Weights of a small GPT-style language model, trained from scratch on English Wikipedia.
Size: 10 layers, width 96, MLP 256 tanh GELU, 2.32M parameters.
Architecture: LayerNorm before each block, rotary positions, no biases in attention or MLP, untied embeddings, attention and MLP in parallel.
Training: a variant of SOAP for these matrices, 137M tokens, 4189 steps.
Each number is 128 + 24 x the weight over the matrix's rms, rounded and kept within 0 to 255. Layers, rows and columns count from 0. Numbers have three digits each.

# layer 3 MLP down (transposed), 256x96, rms 0.32, rows 12-84, columns 0-95
161099119087177063136131103131120142136089124116127147137125155109115128105167185115072104127141166148097133149105134158109107136136125128106087145149119155153151159100111145077096084139129115113114080144112103128182138108094170101121116088125121121118131138128144125077103165146094133140
156106088136128142115147086138141178122140140121111104165095125129159126126132105161092145156146125090125094119119129124151128124129137142137173125135091094114095108090113136114151137112137112136090132098149117176115161152119139104109149138099130127100105131136122148132154108136136126103
107127159154108169157111130088150087129136131145147104163091128135132154123079131114160171123197118126122118165133097156144140129115099107125130132112104124140115142114130131087130080170124108121145131105136162109133110138134170130157178129130137183137118147114159126139145126066071123115
103130134128107107133149087129122108126124145118113104082103095127068120114108116159125130117138133140132141141133148114102109108094189179120157108117121102103144124127137131133124162117120119119136114118132132092084135139095110162157153161096151146112059095148158115127125127127118142118
102118124108113137163108106097093100117122119148159141131108149104164132134120126099137131117118121136148140095138130146104120135110142125144062174102113141124134102152104105120122124115116157106144127099093097122145150085165102144137142088175152103132117108118121114095114150129155139145
156141152165136141115073175133173136159115166110124085119156142097152121162120119134097113126121161147116135142153141171146112100124119120196161178101075164121112134132161159090167121146119139085112145094073113145123164143081138140130080112169124125123137092119086102095107135127122092126
146171094139149134099126134094136147139137137105121073136095116103125140136125094100121092153153119118120138101122135164084120111141114095127159184139067115116133079091127148118101147135141109153142137125128112135152154124164142157105173117140141126092122133148130121107134148136091115076
108119134070142115142102106120150125162164103126145040099097136144136192139165164108138104141131136129091135102155125144088134194109138171123106132123099149152125150128148104078125135163095103144135079159138117126139128123132139152141162112138145126115107123111134114162140109138111123102
147113127113127149093122125146129085153152144146143163131099139145106149113120086115108114127133124129123140123122118108111106126178089123089177147117148133112164123085102147151133123134140111099129141086121106066114122143112117122099094173105146166158114147105144107109118125144140131106
114149145146130138142119145107121110110133134125120105097167121107151138133139190158078131145132136084130072111135133123143178110123154104137159099154127088119100136123159132139121118129108102109150107135138116136162143076097130099094146123119127126138135176123136142141133097112083109126
136126097085104181145156107087149085176126080167135134158139143096094100113111156107118162139066141147101136098133109117121162099146151163128140164137072108099148147087163133098130120153133078087149144140132141169075143126143138184138107130106066099148127101128103107158118074165129132051
100152091178123135108166094066136168138117118167159145151129086149153120136110156114109113128126123048117073187116102085126120109152124098072091110111152123119140175158129129132154172119091109153122086175100120151142150106135121132167166113142133077105140132090154190117082156119141122117
140119106105116107119132135140146153117151133142169121127127162106146135131102105147126125148115118121122120136123164096134131152143112119123141114146118124121155141124122105111112126121155153126126142130138133149104158145064140147073117133128130149129109143120125107098125129131125120111
143129144081156144116150159100123122116156158112116109069125079131142120115133157145139098078146150132145064086125105131143137115151154083113138097076082113125144107106127128120151146142093136129138181133110125127083124147105174113153102121162100136187078154150104118118118154084149104183
107151095086129166074141118148172137147119167130141112141110129150117111124152125160148134131123130138091141125131125086100141127139154112133123101138153100120130127119107133132132143157113129129098125141146134106092093150129133143159140133066115161146109131101143129143146121132142152132
153149079124163140153139156128107078155080164139161179139144152111160142129130115085132151096100095154117160174162124127130108126138117170120065093126155165160171093168119069161163123129125137170133111122129160133111122196105116130131099117105097174101171104100146169128126088121156118105
102148177142118098117149145114126156152082174137137133101101138150075116164103151124118090151111115096075127129137089104088076164143092132108066091125113170142172049125169128164160109173144148100072169157104076110097113131077111183148071154077127116134109113139146113136197142164157142113
078122111130108155133086162126119129164148083101097184125108132148144122127108140121150153133136127098098125087143156126157173127136168111182111095155132085156127121107134120125119116088106117097110177121104096104130160132148115112085118109150124136159178131130193121109141068153102128117
127110082130112164152080170175167143128142114106125143130139123131109159107121140087183149162119129177101126129144109102154159092131138160112030079134177072139103166116125134112162054089114136145147187117129158101133143150139147117110097153081096133135083173116119148107164133100109122138
156089107116141125095107136096120165114087164141146107146144124118109152088128135133134123153096165143129118124163166131144130108134111129120162125126091131133140143118117176134128096127110123111116124092155174117098141139142138119142144119135146156112119151114152117100145155153121132132
093159104131122104129136122144124113069151151206095158157147133124094133099157165094123136108148138162141139117149174084132109104116116137118088109088159163119075136100129148094147124148089161180129113140153148146112127087161155134152141146114078090092121095110106118135097162098085152087
115151174135144109089087157105081198162198142147134133168111166023087118105143131092105107121143146128076082108101118154087154117152140079135089147123121158161097107096163180118133126109106137151159156131106181159113126132116096127143145142191115097187142131091119091142110146127137122110
138159139098114150121139152113124139160122139178134112153120120142114133115150118127137094111115123105166099102100155109149147120156108129101125166118136121143135121097132155144109117123124130142081151126129158130098144134119132110131125163103152125134140114106163126084111130129111143134
126118112135172129137133121145152111146138119114117108142137162112125101154110103152108097151153132118141133124142134130126130160112124124108196130148089170126131133138124105081132169176131134147162140103115106165138118149112133164124140103173152124112130150111139109143131142094126110128
167109105128158122139131176140132114079113142118114129119169136146114125110155140137151122150139113139161050125127174150160110137103125092117073126148150141150143105115069108135114119114141108126127131144093109132138121113095131129089116106160138106160155134125131112124132097151116114139
119113156131106117121138128098138152129124149135156139126113080132123139128113162140115136098145124105160156132137146102118116115091129106105167127120089126149164138073106124148117111148103112157106113160096122107083116133133109113107140142160161149127144127136138120148148158160137117172
142125092137103101117151108106146142121091107150147117185108161139159131106125096108116150142102071123129196131137110117121132133113074136122136169149126106153136138129099170118085130111101130124151133120175134122112126155090156139152114135096134119108098124097121127102131130110096132144
103130150137075106152110099164087112184102141149113078108097113171110061128165114157111140157132104241104142046011134142122136166182220103143081159141164153192119190155123132174048146000183193122179168159152091108097084076120066163136132161128064094060067107172106122136173102168189156110
142109132124105134136115111136162135146128145140175147131118120136124115124123085133127116103112098111138133122136145141141150143133122100120189147120105142105146133113126161124117136131107105107128097105166129125101109187129143125126176173090140131117115115135130113117164144137106115086
113164071132139097119156155101104153107119138155153104138105143106142116145128128137140105123132113098138126058141112105116173159140108126132136148116168126118151168126127167161079086115134117156161109192122150111149195125121134059141129110167156124095151126133151161130106180141164117143
144162110160147090142132143180114077080097085136121146155140151130124126145115137128166117107123117154167076123118116171189105141125114131148059108118096169077147139078151088104115117127110126090141132143092131092168117153104088075141115152118186134149105094093149130133123083112126126132
147132150093149076112161104177105123132114167122147121144096109115144154103138123158134137099087139138154149118109099131079136167124148168142135117141158136115106094136136156146114134148116102076132147126136123136171154114157122137125135145126106127135107134117090095127092113104141159144
088123128102133148126122062113120116155100123133118151066094168169104120150097120113119117103133143121097154125178122106139165138143114140097128123141158122131151152146124124136142141146166122158116087128145149118136131147139095097119132181115139143121134128148137146115124111083108132108
127128114138093110123157127171109125148175099104099150095141097170116127150148123118112090151119099164146114132144113114136126093113115120158042186170111145088153175112119062114146137097104115073168075119127121146144148172114128063115126107140123136101106145142162107132111158111138147115
132145117146149188126097108121138145104181174087143114096142117104144115142079133115157095101155127076211100148133119148116166137121135125147129148111124097116168129140140159134154117139122109138155146149128126135104118094090119145117151133141107072083104127168114162120127090116125064154
137118103158122137153120117106147139120139122103167118138105127127191136102150146068172147158096096113092156162128129147157120134140124111121128122148140092093134164168163116151131123084210099127100113112129151117155117130132113111123143166085124161148119140072116126091120116161080090111
120105109128120090119125079115060108127137048129124140172165127134117143136124068094157063114163111142102120110116126108146149080108123104157103085118150132106145143144090072144120132122158145148146142165105115160162157100091127152126146157142103121083168112094118164097092162168166085115
133136154139152150104147177129058078106132155122060133124136141114097132127118169125126114081160118166155138089109101118106093099121135134111092116115155116155117170083141140132150116156162116109124138149120158103126106073146128092137138098154134096144149092123120094128133118194207139122
132110107149160164065141082139129134106151162102144096128140110149126095152138129072151090147123101097112108079117124124085101169148081122124147149144158177150137108090129175134171133139142141137090143102133147137138135172123143132120121157117118155121135144134117146135100111166093142071
117131109123106147138140158128135100097139130120100113113157162148138150123156134143142122084100112098149181088154141094119115110139102151125180098129159151124089090103132145108089107134146134133120137091130159141103137141122119081124146129100113124110124139099112140135142149104082158099
129111126096126160098160129085152085106132176096160114138110128090087099135132153124151094149166132100168136159111160110114145172153180121110202132111148139104157126120143140176160163179162113106124188081125095111113112126106157135133144137128126136122098174176156118154129150118175127142
131143085140167140145116155134148153096168170145126142118107142075100194110131141081143144128134155186115116139162145103073104117105117148143156141100153155134161127136147100153114137188142123117101222104121090134114065112149148127085146160150129144120104105122085086062120129141114091130
135090108154150178127097138124110128099142127142113131181169150146168106103139125115153131119103143179101163086153055118114113084154086123095114091142127102094145147151085107125135151089185172130106126127141168127186141150143113140172125101116084154106145128113133139105097119127104119089
177137111148123103109108144128116169120115144129099145184122137103148127132110126129112104147163125089129131122169143117150137105147103165100099106160078103125150108137117162096145143159133131156115112168163120109132069123113132134144130144108145163142124135128095146112147136134117117084
117082110135112125115132114092141156107141153133132115142139106102156110129133135176127142087131141125141107115141126141125140125095197144111135104153115157135129112136137181105090131120100119150145108134145144109124106143140137143131113162115119153140126124116116158159142087124153163119
133133061093074117147167158146127153120090130143178152130109153108146152132151131112105137123121136127135106092121150095129109101104158110104134148121155068138113150122140135137107151091104136163141118145164167158137116133163168139159126139141128088121132124109115101119151101166096150162
129116163158142115095157139113145124076162135135156159092131149145127097093163173126127104127181158090148125138117098154125208154116112164111160129115095131129097138165114051111061161126121152102126139119157145118128126141097119167179151090118124138095109128172131162110106118157125166109
133134135129158145151130134118182088111106124110131094107133122089146132142065130165121122138151098111166087118127172187099141160145074128122158114121111080146151099083124170154121198105151150153145140096077152141119111142133122158133194135163147099156133074162115188139134165118101078168
120088093110165147171116154132093167114144098137134135132116180140110161061137177126104144111132170173142100105135126126162125116077089125103096155149152111128136147145109090122129123102082132091105151123162115126131117150111158138161152142087130144126138144088133131167108131156129109139
124149091098116122122126128157157094150141145114153145137093063113111122104146062107092143150107123122121123105145125113093118135136114108140127113177090133095147131127105167085123119136162113155126101133170081077108151169131139123113086129107148093115080123133154135113175205146129128118
112139154093112120140118124106115156138154180100148131147130162087138118161098155152069109147130134057155120105137131110122127091159134116119148130148120112164139137163147136105105130125138140154101072157098123120113129135130125123141112126108163120140113115126141117152142136145111159120
125124181109140105127113129094133124143129113121119163131117124089120104131164145167128115114121149089156123141123127121130122111120164151131068138132170104121159112099108108149129106148149158120077136127095107142116152131099157133131108139130149116160143141156172136124116095156188126138
116078134108119145145118091144108149137139092119142144122126130134097102146070121114154148124114127148136133099121109118114152150144108168106171119150142137119123145158143108141094162126132101147123110133172152125120113150151130127126147185100130121128128102142148097112119135115152147138
146165085113126157119124134104128156101165120170143138117106143114111134118128121111101087155138139112109077113123180105140161141095102126108153130143112103141110136106110139084136141109126126155097120122138111156144138084134140102131101110110175084140110145121136118127161154119114102135
098103119149110161129153129139129160085127123109158168121154105122076148183118094140142129119162098104132129097115078136083123155149122126075149128132128126106134106165093128176131161116118142143099145151131114085144114164121134135121137132085119135171149088109147148170120118131127092127
162118137128131101114133149104119096108120107131101128124154117127121116081147119109092075102133161133145120132137132160143118110129162136169100100122101155099114117145111078137131171176134130155137171149109120163142105126107125168183193104137083119081145141087145129136086148111146096080
124146119102140149154142094163146153162094115128143108102089133123109099143081096099112116097164115124122151109119087126086154197123118123114161143130116134114134139134118113137118115129137096113121129133170121113107130139124099119135167127175142129104129095158112098140099120149107158150
159161128133144128088129158127140119171103155138139133121130144128096132134120094106102105096087114156152162131148099142148096132154077089096116103149115168157148095142117137153139131136202141133107147126117150107074121149108152139113135177122121110127136111132105119094166134126149097078
154124100119098085113167123135115120146157107102166139083114150105099142118124101151128146152125078119126170139085120098132139132147076131137137180172118144097136112149145112128169127128145095178120146122145130158080129126142107064170125136131144123114131129175125101117152137101121104149
108123097121129123095140116129089127131123107117130092136128127119121143156122112150137117171148117147105156129110128132117138137147103128111186134120119133145137141145096167113120142141126133142134129137133151149119093096144123119117119125116159134106147121118144107124114140140131107148
145158133101141126143142153112113179127142124146111098089111127120131153121115096117137115120165098153123104122109144082149126117140123133124159131106101134123156134160172153140136119149146079130141091148147094079145119112135111128137144147137144142129128097159121113161143121131084132139
137111151141140122114117111133114164131143139151129127151116136155134136183127121111137129135149100126105161125119139129103116098138106107113199097116116086142124142118122135093119128137138132143102135146136154119118125111130131109154113107153133111121126105099132099136109134126088137120
206124136131124140124128149089113182089111126150095148155155115133136148140121143132093142135114136117119078146106107133120163102101129104115116123100104084134117089109104138131126142109103143146120127141153117088145105112115143122216119122135152139132128117126128143144122101116082128113
100163194116088108106119175155132117140145137154078178151139120127134157093216076142107123128149127154100133123117158101175067127116138110075070082124103117138130159156128155103150149140143159126165084165123094129109124139120089139156102125129151143130115090125120172116136119110167133154
105174140155072131137152138136130139111140095124170105123126095090178130134199139163123126160160161116104135142150092143118165152108071131124155102088079161136108131146125110072085104097137169092123120155078125119171137100115122104092116122102141143119057123097125147091146160094153144110
149126095168123137148119095105095114159136157149110124106119135142123088118161160161116165062181117154147120123151094127137168125085090187139118122140100087167152102095154124086077128088089116099195143138168178117160118127110145124159164086210123079185112127160160143133123084104117161175
120152127108115112126137096152108174121137116111125122144142121100123159145114103126130110170130165129110098088126098151094136130122195132119134129098124133076100110139125122142119144150125108161113095154113147115116138104109138104114123085130143130124162093130111076111113157134126099147
151168098147099153165139125143114109123128077148120150137125154120133084111139113154106108097130114082187135121138157143139165096125087143109118150164084109132158120150164104181120107120109127119148115160148084164156169150113105066152134094152143160140135103155088184097124167191136077134
125111130167164105131123131118100103083120157158142146151142082133125103100159116139114185044120110119204102115123136148104130130119130154104039130106122190115116096139157109137148170122094115144089150173158150126113094100117124076162124126052133152148139113109133136103112142113167108143
145119124138149080112133122127118121163127124138125102175138118126159152121122135116102121151155088143105117144130152119151124106150155145088060111138091129117125151143114121111153117115143100104103152161120127156093075119153155148142104114112150125111154201146082063142125119123136129065
076115143129111103164145127115136089081116171078148114106100126190110105168137158155098115092127179157116120194127173137151092120160117132136050097102164156118123153085163112112123128123115197093100164118062119097113106134147133131144131147132148106088121139108116110143122126148101137137
142151109146113128127141138160137123137134143139135103102112118105154149125130113155139127150130133152124134149117159123104080149144132159120097114126157091119138124123151171138137112106159115123123157127133128140095139113133162098140114133149114122133096159166123119101156134117139090148
098148167121112139164141132185157158156098130082160143111148149117115121164102118139111088115093199120142084122113106112098124172108138112108172150080167146153102134158092110115128158115151128122132123114117140136110209148153117137089124177095103101147078097164089121143122137095093124162
# layer 3 MLP up, 256x96, rms 0.341, rows 13-84, columns 0-95
121137136127097128141126164113158135152119107101124128130127103136074140110082096128118079114129121110123136139125130125130164121111125135115112104129127113103162168147136119137105122119114128121131101142118112080092110127121102142110184139139150110141110134126127092078127159158112109143
120139102132126084108063162169141103113119094162108148093131106095121190119135087171156094124138114116129136123142096138086159120165129135106119120091187135131115090153142071073126138138120086127148125167122153095153122149124128159128130113124132133175151087121137140123091136139142145134
114095105096158178149117112086128152152109159157093121142129138133141125114143123102146166123137127128124103118125100118127167150149127099160124155130131150102116118153133103154093118115147137150092131127148095131106134123156118113123108131156100107116177150142103124135102108092135169107
120124124115150144183098092082138092113119111132110139122132133118122111119125154138128148146136149127126148112166090121098116098092105148120121129119126126102117089164086125142155095110122114127114182115135128124142142090135096147138143139147122123151154122120105123122078125123128118146
116126156205162126090118168110151139129125115105096110103158124113087154129160175098126088148115127156145178091121111159116128115140113113106122096141120125115120131163145108103135121137113135125192133121099135115141151098112150097136153118167090123108161164152121174104151124143122105168
109110120145134149131139128136122147160150121150110158114107122186137110089143148155109124090116133125115135116155110112139146149099149186107097101093151123097100122114135108091110120101140175161120092144119119108105161138161105117147137176140097109161144148122114133113117099128121109155
117068161112125194124194166159113127101122147123140124117112080103119092089109137090147168109121122200121107141109135171109120130126130126124090150104112102080107121122105089156098082090121150154125167168140191149144158148133106145132134117182130145090098115133138113101157106128126160102
109120091173125124115104186142139166132096130100144105131110138104128093123119106112099174167145174155151137131170092121144113137090133107135125141146111108134120153160141145123112133138136167168103153127163117141113081132135138150130102101128127075090135087147102107083128146133143129137
129081136172119113119114112129136126138150186074124150149139152140131140104188146137125102084132106107120144140095095107159135138133101128181122115131134108120120099153149153168095145138114132134122125097091127152155158138171134131140135128132113136133108133120097145128151108160129092131
135099143112118143150130134104120120193112175165115195143117153165105094109140135140061192147146127129154148143158130083130149123145138118134130110155098129102154142073116149145146112162128163131090137102078121113122146105142049103134146112109149130135106154095125108112101095121131164128
123141184149129118109186106102136128106091147145149155125169115141162133120106192132149130075137180149136129110129107139100100087147111114120116134115146129120133170136105129148141080116154115113143143154112117083122143137112105116088136116139112163095130138053094137102087160097138115143
130166155136124139130112135110146119135113147103119111100131088135163143124161146133128131151129153163159100121114144088131086139125074165165146119123113120128152092175122132096135153140125112128124115113154124092139114098179114131133107081129142097131155141127091120177152158124117089122
106115115095102141142176121125135121118129121138109165125122127177091147086166079149097173133067132105092152121108175122139158126173126154131135085128155127123139113133126115106148081172163167116107097132132154125143164134137114154122132131139131110143184120128115121098145140116153105117
123124150158108139125095115089091113109096152116121123089144119107151114117123117115141140140181109145147151081158136119159134155095092142113110116135095137166121130146096144160187133123099111152110117121125120137121087081102105094101126108150153147139116119156112141140093157121190106096
115139096107071153127155154134131130147118124160113159110161117116160123104105122100112101092109091110146106172149141126140141128127153143183131115138177102136154108114133105195126117098147151142108145197112135095162114202078087131109086115155111124122116157156117196098087136107140148126
122138111107151172129130071118133111127132164106124220084136093138176122082160137158125131150106116068129085116114086085191142108104106111125108136122125124133108142121128137136068122129155159147111168177074090107131136141077108153146148121139133088171139141160091146143146154127148087142
130108148154110111106148121126089105145155108145109162151134109112142097104120100085131145077114084108154132098152143107125138172146143147158100115118116161144145161107102103187122124067145117118115123173127102150147160124100158093096126137132082133150111123149122103131176115140131134160
151151067180083111129133114120115102135126143183118162105118122134101131118149156098107116127156148150110127153165081089158129124192095131122086093116146140127130152123156106148166125123112144142153129131112147098180128121104106074136130140150066107128125123128118149116132169121147071116
102168161125117137144127113142152119144184132128095146105130120138139107149131158121121155121146122074116086118127106119092132145098124157156149140123155100100136103107091108127143167116118126144093129139107122158144142135125134129117115126137130089115112090140085138126132127090137153099
106113169152152142127116158076136138149096161087158108105142102179160121123126137128157133146118125135157138129112138162128115173121134117156173132088126144110162139151100121072113136128111143151082093110115112100138124165097067131059136155147161176094129144093089113092093114106178173116
121140144174107088080178143117109125144115101176163187128164126107123155121119108139070143069135090132104125123106119136112135145198115121129136070102124093155121092125126116094130129122096163140129151124120107140088146168142120124127109131139138130076125167094154123090113113133154165146
090137134140175139119139107120187137130132133144147153130148108121125195122126148091143099144164128137164128088113112155090095148122150141138132111131121140118133120137090143136157110152079116133101152129129092175157154125151122123110096100094170139131128142130106136150114123106133100077
142126151120096106112119142115095149125142145112094178118182114108146103123162152116142136146085104107135152147131164175139154141106132103139144123110110143153132130119104110149155128069139128094058134154155126104151150120138135113112171179139142111148122108162118151164117132171146132144
129142136108124145140109131127117114099157139110096135086170115137077117131147123101131138154148080127150093148154129108116172147105101116142090113150104120127145130116081154147111114151124132117147116139155122148142116098117126154130119133150137077171169116148122110093146091165063125136
146151090158148144133100137122149100125132110087122107135125160108136103147098095102143128139158141138097101113139120135187125149142122138183113122150132116133134097175132135131147139120150106145111143073192139145149140127120140131148143101113091109137119148117126110129124118109132137109
122124118165129136091123112160140132111138145131120128106162166111119141112129154127142136131103155124161103101100125109132144156147119120143147157115109117140140147145141140103139088117107095129086120128111143140095127109166106121095122106188128160128139157162101132164112091113125099154
129134111163088132115123103104086198120105132163138174125173112116086067161173176098118158169108126134133126071132140109211147143081109132164129109029112132170099161171056124134166130050067146150101140126099148138149105132135069136114124170131090118095132134134080145113149197169209103128
132141103113124137123136136158110112072077131137105126136135117109154141121165162100118141157196154147157151123133074173090117113115134128137110119100155105123131105132127133142164107109147128171127139129124135105120136138105109105139117090131123137113135149156109157134114101115121097104
087135071119135112095134186109133154078094156091133171159133140201131132115093138120117120117119153137143136148144156109151162131151142132141134101145158102114125098132117118143112123115133118084161103136132112083126112154143113125166118118104111130090161124099120112140095177117154113158
099155158138114153141110102120111123138117169116100127093143160182090129159105136098154128115108163086131120181158082136144088157154122178115126135165102129113125124127091129113098143117137147135111107091131074132126149150105113113120157144103136136115116136099122084116117133148125130150
094099108163132128123083141079128123126068110153125130104171157147137108158081143108145164150164100111104115114155135087176098121118115124106164107090147118126108140121111147114162137116103137158141113125101130099140136106144098137174114134143112138129135090156140112152133169129153099145
145113139153115101127138167138150104136099137100142125130136083130133124095160106154116120114132077125134158137096090100119129099098154132155156126115126112088160116119102149099116144094107120087153104143103138146136154115097151138152150100127156132126128117107182065114134138180136145158
110157118154136107101146156184135165170093139117095131118117165118122095187097154169128147117134125149137107120216112179121103130133111136115080170137122141119141153125117111133129156124120137138136113121120133121126130124154128128058153108152115136150136123104130165121096070093140135125
152084164175096150127130121102159070096132183141183143132160125102122149092172156127158147069064114119112108105098133071133144125104103164132128146188105149127144098124131146128049132125097120133088133113134139124114161126155147166136171148131113129088095146147145151100124141172149121130
097140125203099119148103118121114104142103156119140103116154161158094141146088139160141123119144117124127071150078096111115078146073126122155167126121105107181114104110151072150100168113090149126147183105141097137160143106138088154113112145112170125124109104163098130121090141095172127136
107153175125133161137149107104080076143136130170090131141157145123120156146158097067108100099089119116146172162078105161107114136139159167181119110170129083146124122133148135165118109114127181117116142152133155097105134130133154104126112113141143125144110092142098137093161118106121140157
126124155158110123127125130112162170110146178122149162081135175152090121070095146144156154086112116123126147157102109102135122138147096140133113113152103161081128111152141130152062132109107132157118103130138138118146114139133099144167126121129094140114131146147125104161095131142121141133
082181166151132133143141126141144116152174174098137201115134147153119125104119126138101120067124091133108122114120139104122102110133122104119115126106134100117110117119085145106111130125084134153140151132117114094158136140087114103105155177130148114156114105108160125119093112147118142140
095133111123113157150088136126172100130091136133128133099138132158112157129121136137154112121112104134161176151151143142123110141098181139158137118154111153139140149151068121093087136104172140129154115118131064134075129140102109141108142154105117145087133119119103116137122127170138154127
071163103110123129131116149188147126124155132095107205149099109151083131105121141159104151104089081098114108123119105123176162158139145163118145093139098105083148162116124126116084099139147159132160122154111120081146146094132135106127127136147122135142144161122169145089147113167144124110
082110151143121134128175108166099113135130120121086132151120080148105096080155186125157118097049122116117183109123151115095131117128128116169141091162162098109145152105059131081109118147123155125098121152131166122143149119133109105144144150166139098121140134149167116116101084149141115151
107122168125122185156105149109144107145120170135185167094140133205169098104115138127170122122104135130115136130150159108082115105176138096165164111103131112135129145137117137068140099134138148136123110160131150088166108160112119145136123144129102114089123128087129090105080131110156175134
121105109098150181133147123147187103139140125119132113122184139115135100134142131120110136139104101138113111084122104135110117182108149074146165179107112153123128115132126099151126106112060133127133155111130129173151154115173086132112102091151127115143153143122129104122109087152145108131
138145132135154122109122113099111133157129132113084158108135177145113143147134111100107117153167128101146143130099141089127136140176119076122119146113142119148113165107117106110159162159149137100068156089119101119093165111147154069120096111144129110123107140145133127087153123106119149120
137123110107162159141130180151116141090118114136119107161116091124147109123082127080099131144138114156172106079146116148128125131127124102156085153156090148138163119139123113135118131114141142114118180124141128143120078154115096136122125121151104128151192141156141145132154146115133135093
141139155136073072114093148132150153141087139113151122096106169146125128109138121159177143145108132103142106150101112124145129118140068154134098085148142151127111151168180130099073127159110117137076131113103095124093163133138132199157140169137118114112118143163124140130114149127144135136
104136163141143127108146132084109156142145123177123179169097173128123109131118123130112186093074152145095164124143124074119133106128134121127118143089137155150114145162141097146133106107175151127113101117101159096112148128151128058146143131160142123139125164133193064142154126128151105132
141142140153131146159135154173140138131099127089108131122118113115131141103095142102125121150167124123174127147063100144130135116138096119150095145136119132129147069139145098119127150118122148181083143139126096127079169160092174153109179125098120182121125123170128123168118091129151104117
140076119145123167090122163157119094104144116134153126166109130124137147149110090102132165127096143143110085098137131117116135152167139120175096165127131122140145178116183115100097067125156119136132109106144113164122143153132108101119085098149108144117106152128132103129125146162159151131
123115117133170146128139098146162119088122114113110155132121109165121102101134165123161137119109125179139130094111089166152145114156145107125119103112099106149145148127144143141150118115132157198181112114130137153148108149157098102122113095117085141104114134136109101130130116124129073117
122118141095130100143162117078140103142109090113130166155142131139111116103129135121158113090077106092155139168102109118150112123108146146131095117131139099103137136081102107138116096138128177120097093151130150129108117105096138089094118131128136156147134096106135182104146131131156128128
120176143147133127116123127148146129141106134113093101108138090134098097123119145118141119134139113141129171164143145131156118104111176105145119115138133096102127145110077123160141084138116122116131129156107126117128161089118150126132134069134148137184128138070166125164133096147110124164
147099135123123122141133122111133083122134084090131172142135135122122106134113106121128172117142098113146141085123118136124083145150160106136123155151105142135164142116129114147147109113148128150137162110133119175117112168112115115139084106109112118108130127124143079142141141173123147121
120122089122153170156123117154140134166141137094123173106157062148154076124138170104127121148133131102122140104146118137152143157144119113135123126132091143138153131136122139149127129150082102131124154168099115073131131112125128104107087107080114067108160071129113135128149120149142114116
105123143115126151108175145144123107128108141159133128124123122100155136138117098093107142104101091139122120150108116152103125104160136114149107137135131089119155057100125123155142149083113171116097148170140097126118124162134143156121146107123136187115142113160125174093128117111133166107
111149138159144091086085124132108170106141121106127134117163105161106151135137136118119169150113099144150133141136148155128112091106164129188129151092162091119113162144099121130161126125095129124110165119130133158098162115138145161130143131089162098158096154101142120163099096168150087138
080108116107143160133056160115092113135143124142138155118121132109147091094111108131125089148120127119126117075179089162133098138102124097129143183123150128104085122150143107137133134130107165132100134120159105130126115130114143152170138160123158092113114099146149139036140111135119144176
096131133093075138158139120147157161092131169115138184103141113126136165109103190126139107142167132121105148148153147132145115157091156124132108103113173088102166112107096114092122144130116147136103118137121142124146131162084135108132152131078079068179129146109126150111108100133115095154
163117147148125131152134132167165157120155152125138148140116147132149113101128137114115135126126104096134135129143125114153097126083143143139119143154134145097153141085127087130100140113111147136094106119154108120122135178113148113114136122126049106120129139110126124129108097124124120129
112110153165142159109114111130120088149114089119157108120148101116120102111122126142113154148087106119114151120149092147099097145081137153143129144134126116124166164125126129133117132130079138096126140116151171141112135122124139154148151116096124131118117136108154110084127169131128143127
146147072088139136128125145154159129138096121117105146140147118095142119095116108121102141129111130112148150093136120128153122171131106129144126136124111142132132093133109128140132112135152160127139143124100099142122082139128115152109112152088089131157173147138124151129137126142155097110
102162095156094142147105160166145117175173140124119158122110133117168091148155079041150130163140123124139123163153091097152119130119143101123108118127119116119118090107087093180145146137079125164110132125105072153108115140138141135096130139123149148133154118149146162119126110126122208123
118120139126125129110149123141144153107131218087160151081123149142134160155135146135139148131169153148160095157123136130148120154096087103134107083090103120161101104186126127089132127116121134151128111183142069118113127161100125152100161106144117157101100148075114085137112119127196148125
092091156119074122114114135130158125105085133113154146131105145133135169137075128146126156174129136105142073164126118126151164139139104134144137133121114132100143110173142107093109180129104097161117156083114085107130144136095143164130153173133107146069103138126130118126100141099121144132
135174114157165122169086169123127147146092153126133165069135173114138117105066126138133131101140120092138073118147135148137072133117084130133125127082176115158104155158161137082088161157121140159120174111107103146095147129095140209117142110143111084129161105101144163108126148115158149129
104111168136108121159143134105163138159142117164103110080101150162129068101139130156170135128125154093124109109130112112171130175133105134089136160151157080181143115097131113092157121158128140111133142149074109127101164144163108146111121132141148124146112153110104108099116107063125122149
146118105095093123120086151120150126139157135115124193091126094173115106085158143113114136161132100159128135151144121102142153118121117152109102058126152102128120108119110141143157192161140146150138122132138120117140171095142149168146142129137114081118173118097148133105157123153147069123
117132119095118114089057191148103127126118101174133167101098113156108115120167147186163159141123107107150110130107101147128151113166110107126137102117132163149099100173105133106125179126154123130146111148112122127140130102088120204142163140125135127122125114081145161073097140139150164114
090132130135118131137146164202184109157118133140146095136141109133131140125140107114133149096138119164099127111141124118135140125137183118126113150154116158121139124143094089128170126107128117096142119134144115157137065134205125109078093088151164138083145159106131095168158093137135133093
063133135145122106109135107165149114131069146132135121108133179140126112148147112130099147097140165103115066170082120112153111175166104117133125140171134094142186140080160107129097119121155130134161072125077075143104115173122116153083107116104152159146149136103123099079117128123145160112
111095133109153181105112139099121150143138133121122132145176130125140104138125137097102149129145134082135131100144132141128127131102109129148145112076080157137123115132101101113123156136075131145128126107116126163153116125147117145108153100144140175073144107153112133146113117145117145147
127110145146117129125175120151157136102138100117093145155096111091125130113130160081159135086112184168103160125066138086147152102098098129133127165147099155117132126124104152115143101132135123163091162119173107144158134152197133121121098101105121113074077132169126087163158136144191158158